From a checkpoint of a small transformer trained on Wikipedia.
Size: 13 layers, width 448, 7 heads of 64, MLP 1792 tanh GELU, 44.4M parameters.
Each number is 500 + 25 x the weight over its row's rms, rounded and kept within 0 to 999. Layers, rows and columns count from 0. Numbers have three digits each. The size before them is the row's rms in percent of the matrix's.

# q: layer 9 attention query, 448x448, rms 0.0759, rows 0-59, columns 112-223
# k: layer 9 attention key, 448x448, rms 0.0766, rows 0-59, columns 112-223
q0 095:522500493510532538489538496522479499492453503478506476492545504506509480507520512502493475505510508521539548520469437516468508501521490517555481532559488439538474487494470501517527481499538512502506560517470499467521491499479513500486501491517521498515500511521488463494510466538513483498471491513497464520449499477448550470489503455430
k0 094:494499504485476495491545479520512497444476468507528551526509492532472444516510483459488501511502527465523504506485522487454537512522539535545495495512498457489498458476495490508502549490502549499488499490496493522451516507475500482499499450512470496506476482487496443550498501538512479464524483520476544463446500508506499493481488479505
q1 099:540464456503496491518526526494518548460527489518502497480521544486498533481486473480511504478469515519513502500479537498485517485504443510504516494486494501502482500539520499472508528461493499523504460488500505516492491502455496481524515493547527542484513484500479533478481493486489485521437492541511528465477495497478441522481493516546
k1 096:492503470488525519514488560477479528491495523493509497497493497500514505519498511517491459465489515494507528480486471465518481515520499470505506559501522482540533507500478495493514501520472524528534461510493486491521474515510521507504490458543470522486466520503530497559473486541460447532526475492503520534515483466537466530506514502533
q2 099:478515478483524500519511428491506504517502499485533463475556481524483495460496500496525482505511505447512495496484511564462519481544522464525476469505494483530553491469482545525493514474457497516508497538465475453504466512516548512469465468511506486508532516551488568506531528476547461554547529506509517488477536482498498485426513521476
k2 103:461471503490528495483481486507488537505478482527453468514491478508466498489496481522448519507484510493495548473542523527512506503491547492502485505542467542473520504482526497506462555467527514480470503518496497494528435506500493491478508491503520467526488495498503538478535543516535498539501505502529504527489482479444513525459463506527
q3 096:482517506463478481504459499500480477492493522487483513526492469483478440455494498480476448542505506480494508482473529536531544506477503486509485478502533517510558508475461487466542573489517499522501503460500497491518495527513494474462487496536495501522499472499511494463507452479512506476499528463557501486528478506477474466443454507488
k3 096:481490509482511465500494548517482465503518508507473522503481508518510510519529535510522524508506561461478511498479491518502477479502452490524483507494496497488563494509515488483486531497514481515464447493472486513520450487526505482450495475497477519489452559510518468497522520488510492464565507494523510526492512502480488479506508525475
q4 096:530537508471490511535505498513506492481486468524517504466493473470502473484492451469525480497487498483476531505477500475516463529519532463470524554458485458491513507500508485498480487499495529515549504497485522486522530467492570506506507496514502516527472520504518504531529522523473514501480500502512527483542534446485513494494515533510
k4 101:491487504470506482519492513519486485513506462516504472523469455492525469477528526487478524469511497501525571507500514471562515491472475528485513540463477517466506481462521468514501499461489499552488492498506534509498494479473522463513544485500516569513515524498512491508498525510520526477463584530476502515542487465502488478500481491509
q5 097:471487547461523471507462512520484501522485482457541488518548479490468465505506477519544518485523520491508529512510497544529524500532456496511521521508528529536446497457473486482505488484494469505485500468445494492450521502491504498509498470491487465503535471513485469497479554488494490467495478514488501458519468509534498502495537492519
k5 101:505531522488522495506509513504536486546516459493507467477540552520497501496480481470530467508512530516534515476485462526486463503525491504482532488540485501491496506510495461540548514473465486467553470487447511481463506462488472486492507492486514495480518510450482471491502551485454514449464498524506507441534462528511491504481491465498
q6 095:522493526493534472514525446534484526489521479476468507483500527470492511513476553487512516478481503506475479524461487474514485462509468523454514461555475531469517521491525551516487492494551470498513482492450498463490499488511524510521532469511512507524457507497493491509493477467525462477490525539531443501507458510510509489495484496494
k6 098:512474496510481521538486477509506530519507466514499532481517506498497473524462515515473509536493483511492497478486501478565495489522471539523507445493491514486497507503511516494515508533481523507531495485499506478501524500471547542483537488481505533493513471513460469508510456481571507494514490493499488477467466505528457486469508526514
q7 101:488532507498512502502517439467470487501520495506510518465505518513510478481482493535474450531480489525490503520486506553489543481481470483507482532493473488550493495495524437498485498528520562496504505491415541486479488533496508483455522470478482508451479473498519541509522526485520503462472517511508526546491528557510469504500468526418
k7 106:484523478498464505429492532507536556502485550478514482512499476511518461493510496524490532499515491531511548517451506447506500488492519509484495497481517514475497477520530446466476535509535503544500503538496549493537489498516484510494513518532489454431531506506478501504473497471482480503511467503486510532494520541482501521503480525487
q8 100:510535484504513535489496474461464497557526531488439529512517512488490502538496514490507512529520483529487494486496482489470509512465496484515493519475518456512548500498490499517487513523504501537490512481531536477522466531528504488545505502530492542513476513491480501485499543523503531498505478501492547533520524477463503522498490508463
k8 101:511510531491498507454493514491491452519518525495477517498505500498500502482505509510516533482486468513483493485525523466483474506521476494546517527468536522456526490482499533505515496533471494538464526486524535499518505501530459518514511497475507564503473519513474506437529499522491506475485514482534500534526496476479496477486451496525
q9 095:524506482463439518524513517510449513527496539475483499501491477501511522492513446467446560495465477507473505482529495504442501516512566499469551472483501531508494497480521530522496494535491499491451530500503474517528492572475494479475511491523544495528482502478520500512537525490493450478503468556509534518506486505550483466544461512497
k9 101:512506512481530476538513508530494505464511485529446456494521524526538460494534435481495512521507477516506487510501487525488504480493522530542533520503488475510492516500471496505525492565503513493501517495519490503513450505489474502477511488520525467532514501500502475469508473466536496484459518514557499509496468497556487444478512506461
q10 097:521506513544512513534505490502451492503497505468501525487516502506483461507498470500520503529460519486516479509439510462509503510439490542523480511474494512483462535537513495529501518501570516512497483479522492510495527483503517488471516539465527507512555522513487491479518517453493517495472497531532558455484475514474469490528474530516
k10 096:505528480512522506527473519515503548521520524503514499466503485483494482481460459521494433488513544477489465472456486512480517513511521505475455513475555458466487495488470522507473483499465484501535481518509515491491548458513439483505532470479476527466494531516504512469536512495450484526466465517486476516531512471493489475492532473490
q11 098:465507515486527514507477461490489508443517487482468450475473502507483481452501495462516529424552531533484513485479515511523449488454456482519494528506483488540497480484495517462528541539502471502538456496543515545437432507522486456518549526513545510545503540518487482497476494495535486522480455481512501484508528430451486489479455503519
k11 106:560463499490513478529482493492501456459473499501477501497497493503505479476562498479450531479490507489471520461470521500493507459471479510499467530500496496523463533494518518501492513513480546487525491499508490503536480483533463520486571538511515526553532534529490489496515480470494502448480520521498510512491499487538444520495484485540
q12 088:474534494488461537500508485535465521493585537484523486521489512497547523481537481465534520530571490488510517496525449528488480480548475525510583497521500517531483532510540514478499499541495537448501489502479497440497508502486504519551505535476453476519498484530493477491504523543478513534508499471447503498484477477534476523471483506478
k12 096:495518495528480515481485485515462495494543510524566527480559492530523543454534455485529472511440510499478543515517527529507514480536498541508528513523492539447487549509539502522532529515525521499491526503531498502493521507485507470508527527497462476509484490522476469488479509568490486502506493502475508539499473482506499525500505517489
q13 093:521513470546500491515488549452501499537500504484491497479525474490507521444532518495507485430496483471549478527506525498510497469469522520567509498505513544490459518482456481498453505484536473536478546453506498523500506493446488519494522503494507495482502501546507497478497460497519513460481511483493491499516510472523523510488494487503
k13 100:447527528537488479526465536476489467477498483460457474519496485528499544476506540491496524528474484505461550485478513511505465502503485528511470523516532462515503499523411449516489465502531461494489529483472513476495530492521512542478459500490496522481489517515521505538486480494509504478508515485494527521524520500519483505470492487513
q14 099:513441466483489508477503507470476499469507534481508538506496485484558519505523481470489516493421503478511519483505498502458474487518483521485539499441450506511494518501477536489522473526470502478452490534474486491498434537484456533522521500501498516525482507459497488494474506514466455487481514514495479502475493474479474529465494482472
k14 099:498482492516495520478530493473506540503490492487518532476473549431560527526525490473522502506534471497551508504532483507496494501510498516510455541500522484496539498503467503486488527504493481497477487541470516519486485492530494506483509503481515480453469497486464512477475509525482518469513475515553485519514462483498452517499492502497
q15 097:465468445502493490520507485501476482522473497526505493504539487527511473530505480481524466530487466507513494478479466519463493477502503496499495505498468482491467465487471539476502473515488528528515518464516511499533492525457530547471516499469486446469565470496490538501470512487531520515499502504506518497455521475487532541557548490524
k15 100:516498495490484510484442519520518498514495462507477505542553505509495509498501558486481505585496513484529487484513498511471539486494502549532494492519516508491515540462476518514489455526447499512514494550487480508491513527474506485469497488506505458460547509483503519508554529536470523569476483543503479511536510521496489539502511490468
q16 099:454518539499534461493483460519519520491501531514475491467507468487488502430541501485486498483447481476542479509503530479518511467488534506496477429512486519465512534490514498458528543486551506493483505514519481525482531500545475504523440521541510489554450516549527495518507491545450521524489452545509484486480455480485493519462490513494
k16 102:474531527543510476531479505504481472475507530465511516478530475510514472459477507545492528496493546454571502480515515455508543489516522501504441496498543506485538494452472533525484473524542513483518465515501491493499542511531502511550474487510517519498489532498532489499529502502462515457512494482544489498493501452500476498517525516487
q17 099:541470506521485495472516488514486494498463537507463470527493511467513527442523522507542522519509539505503442528535471523512495524522515525496501513440509499493517483488453549494523524490500482508473475535452483465462535494524513494516488523518527445489493514442515493506502497520490486516491541540511503540518464484447515509484510493465
k17 103:458468513551507506503542497555519492502519488504514545462501508466552580503513523493510534489474508469506533482510486497458493496497542501492486513513450512478499495510527491480547477518447517486515480474466492501511508532509517499507512494516481445505468461522529504493523475495490471509510523500484492488510518504479472498463500555500
q18 093:489504560544499449501500480534478498563496482503515499495459486528570512489509542466470517462483517470507500502487473489484470503489465498500505520509537506441502514560512487489527530498477503484511467467513508484490467497518488509458496496555474524484514518508533503532519519496523517506472508549528527523496487483455541527507548517532
k18 098:500472476513500451514465505503493523520513519491512482517483448495515483517476508477509489491501535479492490486470490471513465506454489501499540550544503501491491484530484526498523499505469517493485470509504516486499476556544491468477507518478493472487454521505517479527495519509507538490452488507530507494489505495529513552505498502484
q19 099:516515497449503543583502504517541526481486450525489510497504468526520494445518532500498463537524500482509486491482465524484526534538481476497484494512478507488489504500456505489513479509527531495480489471504457507481499513488470488492530516489489506493510488483467494482506511547439479523522557497488481523548495507514486487499516504501
k19 101:540513475514512522481497511468494489513499484510487507501522485545491498495503480470497481455526466452471509453516510472496513572475469458533495525498478504513488468485492523481535494506499486530496532522545504531463480476471514539461543530525449478507529462507470522498525488502485484517498535496482480504509508543512511483543472545515
q20 098:510485524468514525457520508502491459502488480453499504485529532498523499538443503485536465430504545522482510500478490477500534527502489484470534478497556507489484535477468523472480488498509489474454512523500462516466569503485499535493516465539469499503516508502517501514539491450468492479477507493449481476531477502513480552449508511535
k20 101:531482520507555527463446535526502512519471569507534501519489465523472489517468521502494432484484512492461470556507477531524528539471503476486517497469515504461490503530491545466537483526483487527493522499488470555492541518510516500461517504438487520495524522472507498544543454469460524498488514505469516438516503485506484514446502526550
q21 105:502507486497525502490528522479508469483478480525516487473485494519463513539480526510520542517509567513527498513494502489537527502480516529540504500452532468479538458527452504493500480483549502442484531534511460492536499504491495488513507488463492481534506517513491530484528509512473515498500515463537541490482470501518511492515520513492
k21 106:499483544501505473490491496501503500476462511503498514515530480479478544519488531529472515486427530489542516528492510501509537512513529494487507489514501512509540502479484510524552457465495528494514516528482506530475513549506513518531534462509520475543544503514511540520552499544491472500487496492532545488481494507514500514543461527527
q22 095:511523518451497479502529487522519465517502480490520470509549495517491531485549462528518560536516513510505480506532563488536490533488474485507487483547501492502521469506481497473475512482468479461512515482477516506540501488513536491497484493479542504460480458505515510482485559523535488509482476511483515510524492496498496525465466527495
k22 100:519485478458472503495457479509574536519528492521534508504498471508472515531448521472518504506524500444461536505526515479488507507513480468504483477534490511486493451548511539491503499493541529503483550496448497502512461496522547497460501445435490453504528483526488489456505502465474502506523505471487504447510494539530482471528549526483
q23 094:474493465524525503515481492504501496473525543492472494501501514518491502459511496483528507495481553455445497472526481469535472493475465469526544494511498489539496519458513492498524463504524501519496521485514507510480566520461514489480509485500485529525494488511496430497475472507495530494476511507478500494503512497524505464498479492486
k23 098:525508512510510497480547466557544507526478538503512498501459494523526495490485455559483544492530481498453475473494501495463478506487510495505461490517542521471506512483465501502478491477499518462503505516535544501461536509478545536506511482511452529508550500518528474513508500507477499472516510506486527497504534482485542525516498512478
q24 095:504493494538506552515521531492520523520538503507490527478430511520467504493488515487499463485526520514495519451484501516528467518491505484495444555492500535494508517515498509473502519527499480506516516529503515522534526518555518502493488495502507524528540518531512503504480496521502494557497465524509462502534442487489500514461552496502
k24 098:499496484529499527563505540494491509475562549492505473469471475547529494486452506502473535465453532502497507492548527492537515455462524501510487541523494527542505509500517482536490506473502507500517453512553473500507506547519441498474530502516500489525513483491474501459499473508523462550523467489540475557526501492456519495520522470507
q25 094:523509474520536498465510513512494497531446504477512502469483492458525537525511495496495498493488449517475518457486519536481492543514546524507524460476508497499488479521504463510510519513461492504508508506492527519548529507502518484559470514514450521513514507539526534509501503490486518511498538518520514501457502503475530522537461531527
k25 100:568526488519512462487543479532518536543488496505519522499508518473474510494541548536500512493515471497491491546488492501529517495498499528530555506539501531491524503466517529503496481490478510525532475493526498506488457499536495428518469487497478524487508503466533512513504471540534545480498533499529526517524497515523468504503515484491
q26 096:498509490513494530474535475523490515507522524514513547506530509562491528536504483507520498554456485519490499462501495477540486475490488485509508491439459556508472525521492509493573519516495556450502472478482468499528501486504433462530522491523464523518527495520494510555524462507543520520515522496507502489482520481489442480512484555530
k26 100:507525483498463525515507543495479526524520507497545499464495492508480485493487490497543501513511517541497524488492556457494469467552523494449497543459498512529525525526474466528484485524530461499508507503498525492499498508469472531500508499456509481475462535513486492494522449534560521448477504483469527519497513489508476498472478533502
q27 104:534498473494479517518500510485443492501507491545512474500504480490501497516500549483469467503503524477494494485474506525486460496498472474513481536527489522498513509498498489489498530477525487483536504495486469458503489537452504516506533536523515456518503511500499534529509543547488501478473519524511512501533456491473465523553458477497
k27 104:526472427521525507543512528526494520508471491532496472477519509497548533511500516494546507523530486462505516504473524467529513439475483442524496464506493511512478519540493512487509529509530513486513494464457507503512512462477454496495490516512502472529480518531527510520509496509463474468471486504458498535527504511475475523532466531490
q28 097:466474460491531501513502500477533497503470529479500526523485543510529492493469527528474516503502474519461520529492505470529493491534488520510550525487487494513501483464479488479488478514495505498526467512484516525483467481465529490552466500527494498472536492511520495509475508540508490496470515510539463554485507525480529509474519515517
k28 100:517446476514496512515508473489488496503515519500500513477461492493480497517477528492467523501468503525493551503491513491487507474505498508496504494512419533484495538475493547538445544480475501467530515518494493486527498502478494449570516467496524492482556483504536493497495544546512516500520479481508485517495429518477489492541496488533
q29 095:562509504513493506490501468454513536504479463469478471456497554558494495478481505502510513462480523508485505493499505511504500544517507491531517527509507491486498495454486539523524536539473505490483466455510484529477473544484512509502492483466478479459520551502484454540517496525469503531528488473503548472507478486502508480508532509480
k29 101:498482525542504518481454487500488529483500494499447483486511471503485448496519483473541526457460491504452528494504501500477476505491484539469537465468497515487466508487472516460502520497488510505495484506482513505448516537499532494468472533502500489541526506492535464510521461484509455514498492491511515492493485504516505529512496512509
q30 095:508544473519517524489493482519513520520504505525446531510506513503506492500495485516504470516519495472550518503524514518490518512513485495478500514493556532449464512538508525531515473514522514501523506495501528484525470495497517507548537493518505554483531515514492497511509525545475493517512493516574490492516485473503492507477501512481
k30 097:511491516466515534473498507518483502471535537512503484471487511511491488470539479477536467473532484529486498528484508495500486499503509540495504505520511517505504502512481548450477496500494507528504499484475496484493496485439517534534500545451489506509508544465501531469475467544520479462492488493459485533536519489471515540495498522580
q31 099:470474494464515507512504446502495472537498544492506519541489520512479504524515537490493503491482498522475444514457492509473530490494467515494495515488542505504498525506528510468490486490495489495508539517497474495501539518484488494469499499513526482521483485515480482472464519508454510548510514518471513470501515537533516442497522491512
k31 107:485529534451512510519483516494492464478516510499511487505526477497528484513516490493519503494484483495508482470519488539500502505494522536498445520529504502507499499501524506512482521484495547480488497509489501464470519495473472529469492532495552475530515495499490528494456436448482471525494508509563487521490506502521484490487494493499
q32 098:548492499518521475504506510526511473477518498496490521487523541547498492513496526516491506475504491487468506492513503504497504485487486487524538507511491527529518500513505497525506496495500533461517496471449519517503489485524505512481475519535499480422515455508491506527462517459528524514464494471561568525448545447508487553535495485545
k32 103:552477522491524500480553471506476507473536505499512485498518538519499483524540483539478541509507507463483493508511506501484468512494496524481525479478484517472500509486523517473513486507496479506525530517446471498507505471513551471506505506511468493442510524539512507520497490472497541505493484476555522461479519485535464534474534510472
q33 092:504491496517465517486509517506538468468483552503476469470499468471456428528513480474490516500506530477556528507479506521526513462507478545531451469485517489487509511494540480493488500526502520530493448502515487433514516461477520482456537547483484463462535516509444532479498525492522507468462499524507561495515472521481493491464500481504
k33 095:529540455512472491500473525519513530518448511497510538455507515532511525513475508468507536555530501473465533460462533538484498475493533495520491516525496494465469459518485458501526512427503504514523482502482510534532476486487552500506467446509490475480513507462524500518436452403475545523506476488454512512476510510485452517482525540541
q34 101:510477523501584474467533512482519509475523491506517482535521481490500474537527507470554499478438539509506504493506469489474498531499466499507514491476506472499471506484527483498492519490481495492532508473481484495517498570512512456513478498469494512456509510564510510513516484528542489559519494468506496480556504490495480540499424476522
k34 107:501523508499482517501523526501508502535538484461494494492484523521518493513515466440532503530501491522479538490518497528460508533487472462498500478477468491452495527516520501517487538449480503484523488489493478471496527481538492502497544453513462534473510520529525510482503519504499468539537464489513487516489468478535457534508478466502
q35 097:533482512507511515494517466503493509473512488505480474516533513477473507528464495482472470471507512522496511516498484502456496493535488522514504517502521509458493464476508496510488521497464519507498526457480487514461522534534519487502463524511497532489492522503553519539491512481479467529511459501495544548431535509501523504478514481524
k35 100:502422502538516501512495475504556481501525529513446512513491486510470507507495453449527514523472514513500488518522488490516527509494491556464517495503522490471508480466464515507522494465456478467479525538493514493539528514548503463521479520522483518489498513444508476513567506487497461479505506483505491534507507515562514477512544465493
q36 094:479512455510572505508503503508476514518516515489492521490520480492502530530489558517465502463522503504488514535476523477482553515484497492507510481485520529551526478516462513506537492510538567516511509506497510516485521498438482509474556494528496500502540495528500538499458461540502470539536469548487473488511555494464500515487518532514
k36 099:488495496481506485479457513507499490501503508474501482514511521478494522508535473493542540496521518490514488549479513506514469501512521492459489467513527489532499478526450487518493507528514531501513541506519484486510478530458488504503554536504487518476504567484498503499471452517541513488518522537512508493484545505489505527479502544505
q37 096:490484515496469539486485493500468501521463495470516521507485485491497472545519495477534527531522512494497488530535488462493522543491500512505502499481573507524504540498465478509522539463498507526534456505487492481492541491493494485478489541494509490496504539526535498526481455488497538492459476461484483486532501515516461523553494519513
k37 096:473534527501525500538514516503502526506497508548536468483452514517521481448509542518511454508515523519503503514467497473493503521480509526523510539536516474486477558480475480498474509520494479471494485495525519524504517509506480473462463491488545516487477564492492484477469498480523525510521495514550489480494495501482511534542493477541
q38 103:472515498517486492535538477525505507449529532512525526484503502447466471520494536481511517528524479501495544478512508525491467503502503498518512505510499456489501506517488519469499515524482488509492481524504483516442534450478498505526505494463500570537483513520512513476490528484468480495526531477557505481481534474536446473521467499477
k38 102:462474481477488496495501472523464520503528512503502489507490495527518512505536521478483519519495493477508560454509542525512461506490469480535519439480465493531501479505445519511495512479457477462535463515505481524490515523484504484525546536513504511484513466529545481499513479519478495521537470507526514482465520497537512472527496477509
q39 095:516518485484497510537513452529514494510490475476451531512472523543485490480462481499511533473488485527523546477504489495476489531461458501505505488514515495439509492520534493480530481464503518493479516521530510441533514509486506508480478509488476471491505497485507511530492472510511478507537487494476470543525516510480554466461482501495
k39 098:488452497518491473520522490462489552488506477514495497497486548474492470505495490484481511472570470488485520534476522506510482461504495482522550491473478521501495466510542517491505467483505509496446504533508514451476531538496509480509499536446501476495519462467487502484530497513491529542531454496457494488516502463471518479486523497499
q40 092:476445530510473505531453504471517520534487470503495467484489512553463575466510459509480494499473466539489503508489485491550483531574508462518464508480535524496488517518474506479510528501501509513499509524515498498486535498456470493540470501478500519515491512471478436539471504510484501517445509534480483495498486543502511528444548521469
k40 100:505479505520513567536512519431530489519514480511483491490479511511515543506487480481506483497502488555504483485445504467527475516561498481536497491501494529504441539524468537529500490498486533534522512519518511499487550512466518479550512517499516502508499531425476485524502515524525496447475503512490475503522507569540511507501499515509
q41 102:492538511465508532509542499535518454473490510527509452496485516517527492501514485488507508524499553447526463531487480498463473536490508517478531476501480455525488486537489506522528480520516534501542498483510489504503475550496484504469496511487482539444473484492479556464493523556489526505519498474476505504494491484490483512497531489523
k41 100:507532553505496523478455506475522522520479516482498489509466490503504486507459494493492528513466504464511484485510487480498538541470497511521511518467478520540493568489512491496521500470530540488464501515493470474511453534492539484490466489488487492494490505488541525493499534523546510550521477487485465528495507484526502535476562508544
q42 097:502538481486500497534508503537486533450530536487502503499496472545504528510498501531506493496491462476464490473487495472505535503484465491501511504498473534509505519527487460503473553505538464531482502524501506508526501484512468480447519483490494485473496473494473480494473530543514511505502486504484513524524505538536481512509525511518
k42 101:460500498528495488525533490483467468531518478533524450522492519496508528499484474545476486520498486519477486546549471486524551524496515532510513515493528494470493548486483508526494534475493486524488526510497492513521464470460480459522474473469484517483496546536490495475500498531494485482500532545502532472494517495472480506512527499477
q43 094:497508457482488480546508431473525497514525465493492500480516478483509529505509481521555476514514488501463523519513495523434514496545501491526516535497514517496532554512518493515506507498529469433501495500510449473476483517485495508465508473485549543518539551485543535506503496439499473510529471565483526475486472532467541453501527504479
k43 098:506462487463478519501485514499515515479506487572518466528485462495514540503475466481509496473523514463499483473511519463503543514569484541476513497521481511468508576491491504480488489482463500508494516534486493487495494553524522539496538534552524458507490497485489485473500495496542497485552495527481510495488487501506539430513487492501
q44 096:490449528461487488495496485533512513511518489472484509493506472507510520513479483496497516490474496507489502487492507510514462507509447488480494511584487474481520508499493481524503508507504562518473491494509536573499486490499546517477487422470495488522493509545525502506457472465452467473490505493473485518500492524509536526518503508523
k44 101:532498461461506492512472483512509455444496494483479519446551478551491450488501505524488524530451471532520498501463460494508425507516478467508489518513469473494512501505482497537485484537454487512488521529520526557517540481514483500479564511490452533496473486474477464494485468502548544504477467499492506536480509497478490477532505462504
q45 099:504471464534471500512499462491513441470540471481455521490502541567490519510508493503487479537506500525511512484527520530510466505485463516493475508521502468499443454504496491478493507500514525516522545519470520472515493506492503512524510474449491479543518517514546520467472437544553493496520484522516507496531498486485493491523472479485
k45 100:500551456514492559529520487503557467490507436516490499499464485528526462511462486506502509499521526493487491525554498482511515519534495513477496478544492504488486538509491477500518487486504519481493482483498516469520520483532538465461533511484527484518519522549517496477491453519516506458539536480484516491506535512505510506497499477517
q46 097:466527481512507499501520470447510473498508490542510540486468459508521510479488459535492467488502505469527478503489486485461482528479480524502506474464481519478525495493518507476470466486489505518516480493533478488526550472473465498515498537494435507446533464490512474515498530496493462537490494518520524550528518490499510487544476484504
k46 101:495486514502521461497480504511476513497487505516488512503511517488490493473493450536505516530491534487545498518513496537501487482523498509445525498450472505522487479462499497503537488526539517483494511479487485476519493515502495474478530528500470483493557493477526491478544498503456531513486490541474499504516458524531492566547506478543
q47 104:459498506520517481503465519517474501483518521510544520528506517549504522501486526483511510472489486490550508506473466534492512519483487526478472468520461506462526482476505477493521473470455474513534512483432533534484479469501496496472510513530474501511483511508508446518487545541505492524524508529448492509465552495555561462490498526478
k47 103:506497494523504467488505498517532497491512503494539542479464512495521509485535513489502439544518513478490463537523485501504509496508527494476538500498506483499493503506521472472514511484495514453482491468494475502495526496512492507465463495523480500489551473571488474505509486523461506464459481513462495527494507480511498544488479526496
q48 096:513522503486493554520480513548525535497489476490495550555497507533492508517512505482443497487513499470459502510524523474462504482485486520522502453562475505514482519511488469513491479498456516514513507530457508479483480508472515539539478463474472480565468485539448489521496538495506492501525498513536492527531505486499477518526517530512
k48 095:502518473519506531556478487496480542478501479522476500480498482458493515501506496505492501526540479503496493489530511541496475490516495506566492481487483479495443501525498471536511480515491519508471489497487509476498469483511509482490511512523479557522479501493456456469440495538505472483502513525506516486540413484477490495487460508502
q49 095:524541499478480537465487519461503503532536519526489530503499493497502491504516487510471499489496483452513477454530539484511507510541508475518550460512528548469512511490549480497466476533530476537485451474519495505472534507501484463534548516510489442490511538477499544509513493506484549523531524522494526506524502538501462461490507524502
k49 104:549475470511488491454433491528462514489477485540506534501498468488505507509507465498521449541493523497455536514534521486535471456532501465489476521497474478494481449513529464499487449532502499519494500497476537500466485502512484479469482493479546478511505493506506487511467475511485497496535504448484472536488519500477491492532505528440
q50 097:490509512571486517532479549493529516518546520469517459491513480474484503525518528527444544486512511504518524526517501503506503496541516497507487493493506507488551522494517490480518483465506528457497509453493465481463491507489513492489513497481524521489543509455489530474507505492500505483517481542484466480517547519475512510486481517472
k50 096:504459426558501465536481472510527510522531503520528507500490498498488520479506535517518509493539497502556555480492483505492452480473513494495530492460483468519526510547505541471508531548482525516483478482534495471470486543441493523517459528481512504465497537460501510467462502517491518518528484522483487487489523525487519491538494499500
q51 100:519515496500483503491481527486501515501483502541477488514506519501486480480466515503484447510492553508478511513523489513549476512469480500549538491509496534507503504462547485521487483517514492489548508475507536513524527492483507505476463476488506476509542464480484482519504544521504530495477483466477486548459498474527559531495495495482
k51 103:521472511487492490517501506526450502527520499534511523514499532515482471460513518499588525458473495508494468493520516496535471459477488510535503510489480475473472496480509471490513497473531508450523480528511470482504513493461530510488551491501537504524454475488517480464473505470473525488526494490531511506509497530500500510500493482503
q52 098:460489480493467499496506558473437513457508473524562459496502460496504500501505474503542503517523485523505503511507528509466524488485480455466483499497486467509533542516500501479495444480526495510492509460497530482514507510477519468489503474483448476500504506485494522518508495519509495479456516511488472532521520478529494530515490519496
k52 098:508470505477532472505493490468506534488502508530541536480471499487496500525492491476526496538488516543519497478545472507452452507517474561540485470529482463496549517522499506463477442514534482501514448456527481486523499516519478523496482473494492441563472534479472508510517512509473513479541540492503472496547508447504524463542487494489
q53 099:463486481482548522494491463524505487497509436510504506522478525455463505486492523524494542525478495514512469541489512552521511501483500526519496477517486512488490495485511526522521467510474521515540517541484490464485525510529497514475497535483486550520507498491506448489493525458509458494502508528477509502499492486516484532474490520482
k53 103:540488478502499512522515485473511501528520469493513502509534488488516505492484526502507531527516438498523492467491468547455519488493553520502475488504509502509478468517538471518494532459479487548509493506489518472547495482445519506510509522530497505505501480444471504508549505472461485509514521503551545513509502491527536515555479528485
q54 094:510504466495502528504466508485482487504498521527505524495521550510506486543488543510501500502469552507504443453519495514447503473465505493478507516501506537505495488482480535478486469507535474504474490486542524492539450510500486545522502497498469504481492510525497514498523493463502507527541483499477526510520530545515516522513488481482
k54 100:498470466438469538486448511491511496448479471574474519482492539491432518471486519520445477497468504488513488503478522534505465478519492513507503523484523528514461482503502419440510511496491474455499514495500487520534444452522473526514524531503477500459526503489532520493517508509481513522548507499472504485516519518478491515536430496485
q55 095:547491474503495496499513502518487472548505498551551525506537464525476495522477496462432510473519504481542520532481490512494528536506455488526530552492539495492498511478511466466465474515486500510477490569520470492466498513519530489510481476495477549514513518502496505504521506486543501554536455514512504486515516486438499563489511474525
k55 093:525514471471498466500500474516531490463503507507517489512477525552512513504494455494509469473479506491511528506470494498521516514478456509508524504497534517475491517503544468499490454474522508526482523469501516509506482517516516512540466495506522518520527490432474532496439502472543544506523566503481494479498476457511520559475497523573
q56 095:516506511510469549519525467483492467513504505477521492457526503554512518515546525464499479485500505491534517525487493534537475512527502520525509517506476482474489474476494511520520518525477536509510498470531500490478506513495464508480491516501556564496519534518453504508545453506493550552525512528484466500506533492508504481551511531496
k56 103:500535482510549525501477505489515475472490545513481502494529488529512484516493489457540523520495507502510525499468503475505489457508510491479505503521475487526528530503477551495465481476505541558451499471510476491546467490476539482503452482506501498461532504500477475505516533509458519506551486478468516487499545461486469554492490508506
q57 096:537500459499561462501521493508518548553536537507500520498520536503464484479503488532537514513515544505492506493505493499499510537541512535492494529490507499454523503491502479518516474464487507519482504508483515520482460485487515506545481446475521543517534541526534493494486468515500516514507535463491494530503446491473533499469492495514
k57 098:526486473500493493517519471475465469556524548483520481467542508481541472517510503519525471460514487532514527557484499472472541492480481514511499516481499544486527513504462498533501477475478495488493502506467467499512502518509485535555507464512471520483566519498512486484475497465476459542500511471491499480483499483521510475449552493505
q58 096:498483499488528547488496508517483532499522491484516440511499512485490484492503475476487494515525474504509477540484531511529502452520465524501514511487506516482487520560498471485467494498512535472509525497527543503501509450566481485502553444498463513499516511512487492485494493501522504488485480495520504491516513491498503476537471507507
k58 097:491455506499497529483453460554473539510536504486512478514467502482530503512486520498484468484527544526507536509482488481506505509528478558506518516520520478477529480539466493495521478489526525516516526466557534493496540474536497496504497456526472491464492496516460503492487490441507521479467510519490557490545497508508502471536504555429
q59 095:478471507476526499458518502544509490490550501495482480514535458525499516523510473504557476478514532512470513492498501502495514509493514475550480535470487477517556522530451500510475501555444474519525482471495497474524471488531465528500489540487484488533493500491506458511477462464491495482549510501549493502505505480521488468499471534461
k59 101:521529554471498541492535484509498488473524472491520496503499457474500489525543481488489494503486505489498478536502513492438500491513494518494543480503500464506574479480488554470486478526433463507505509502496491503464465466529483527508498507472522491495544473519491469479465489488498507472506541458522516494475512506485435485530500467499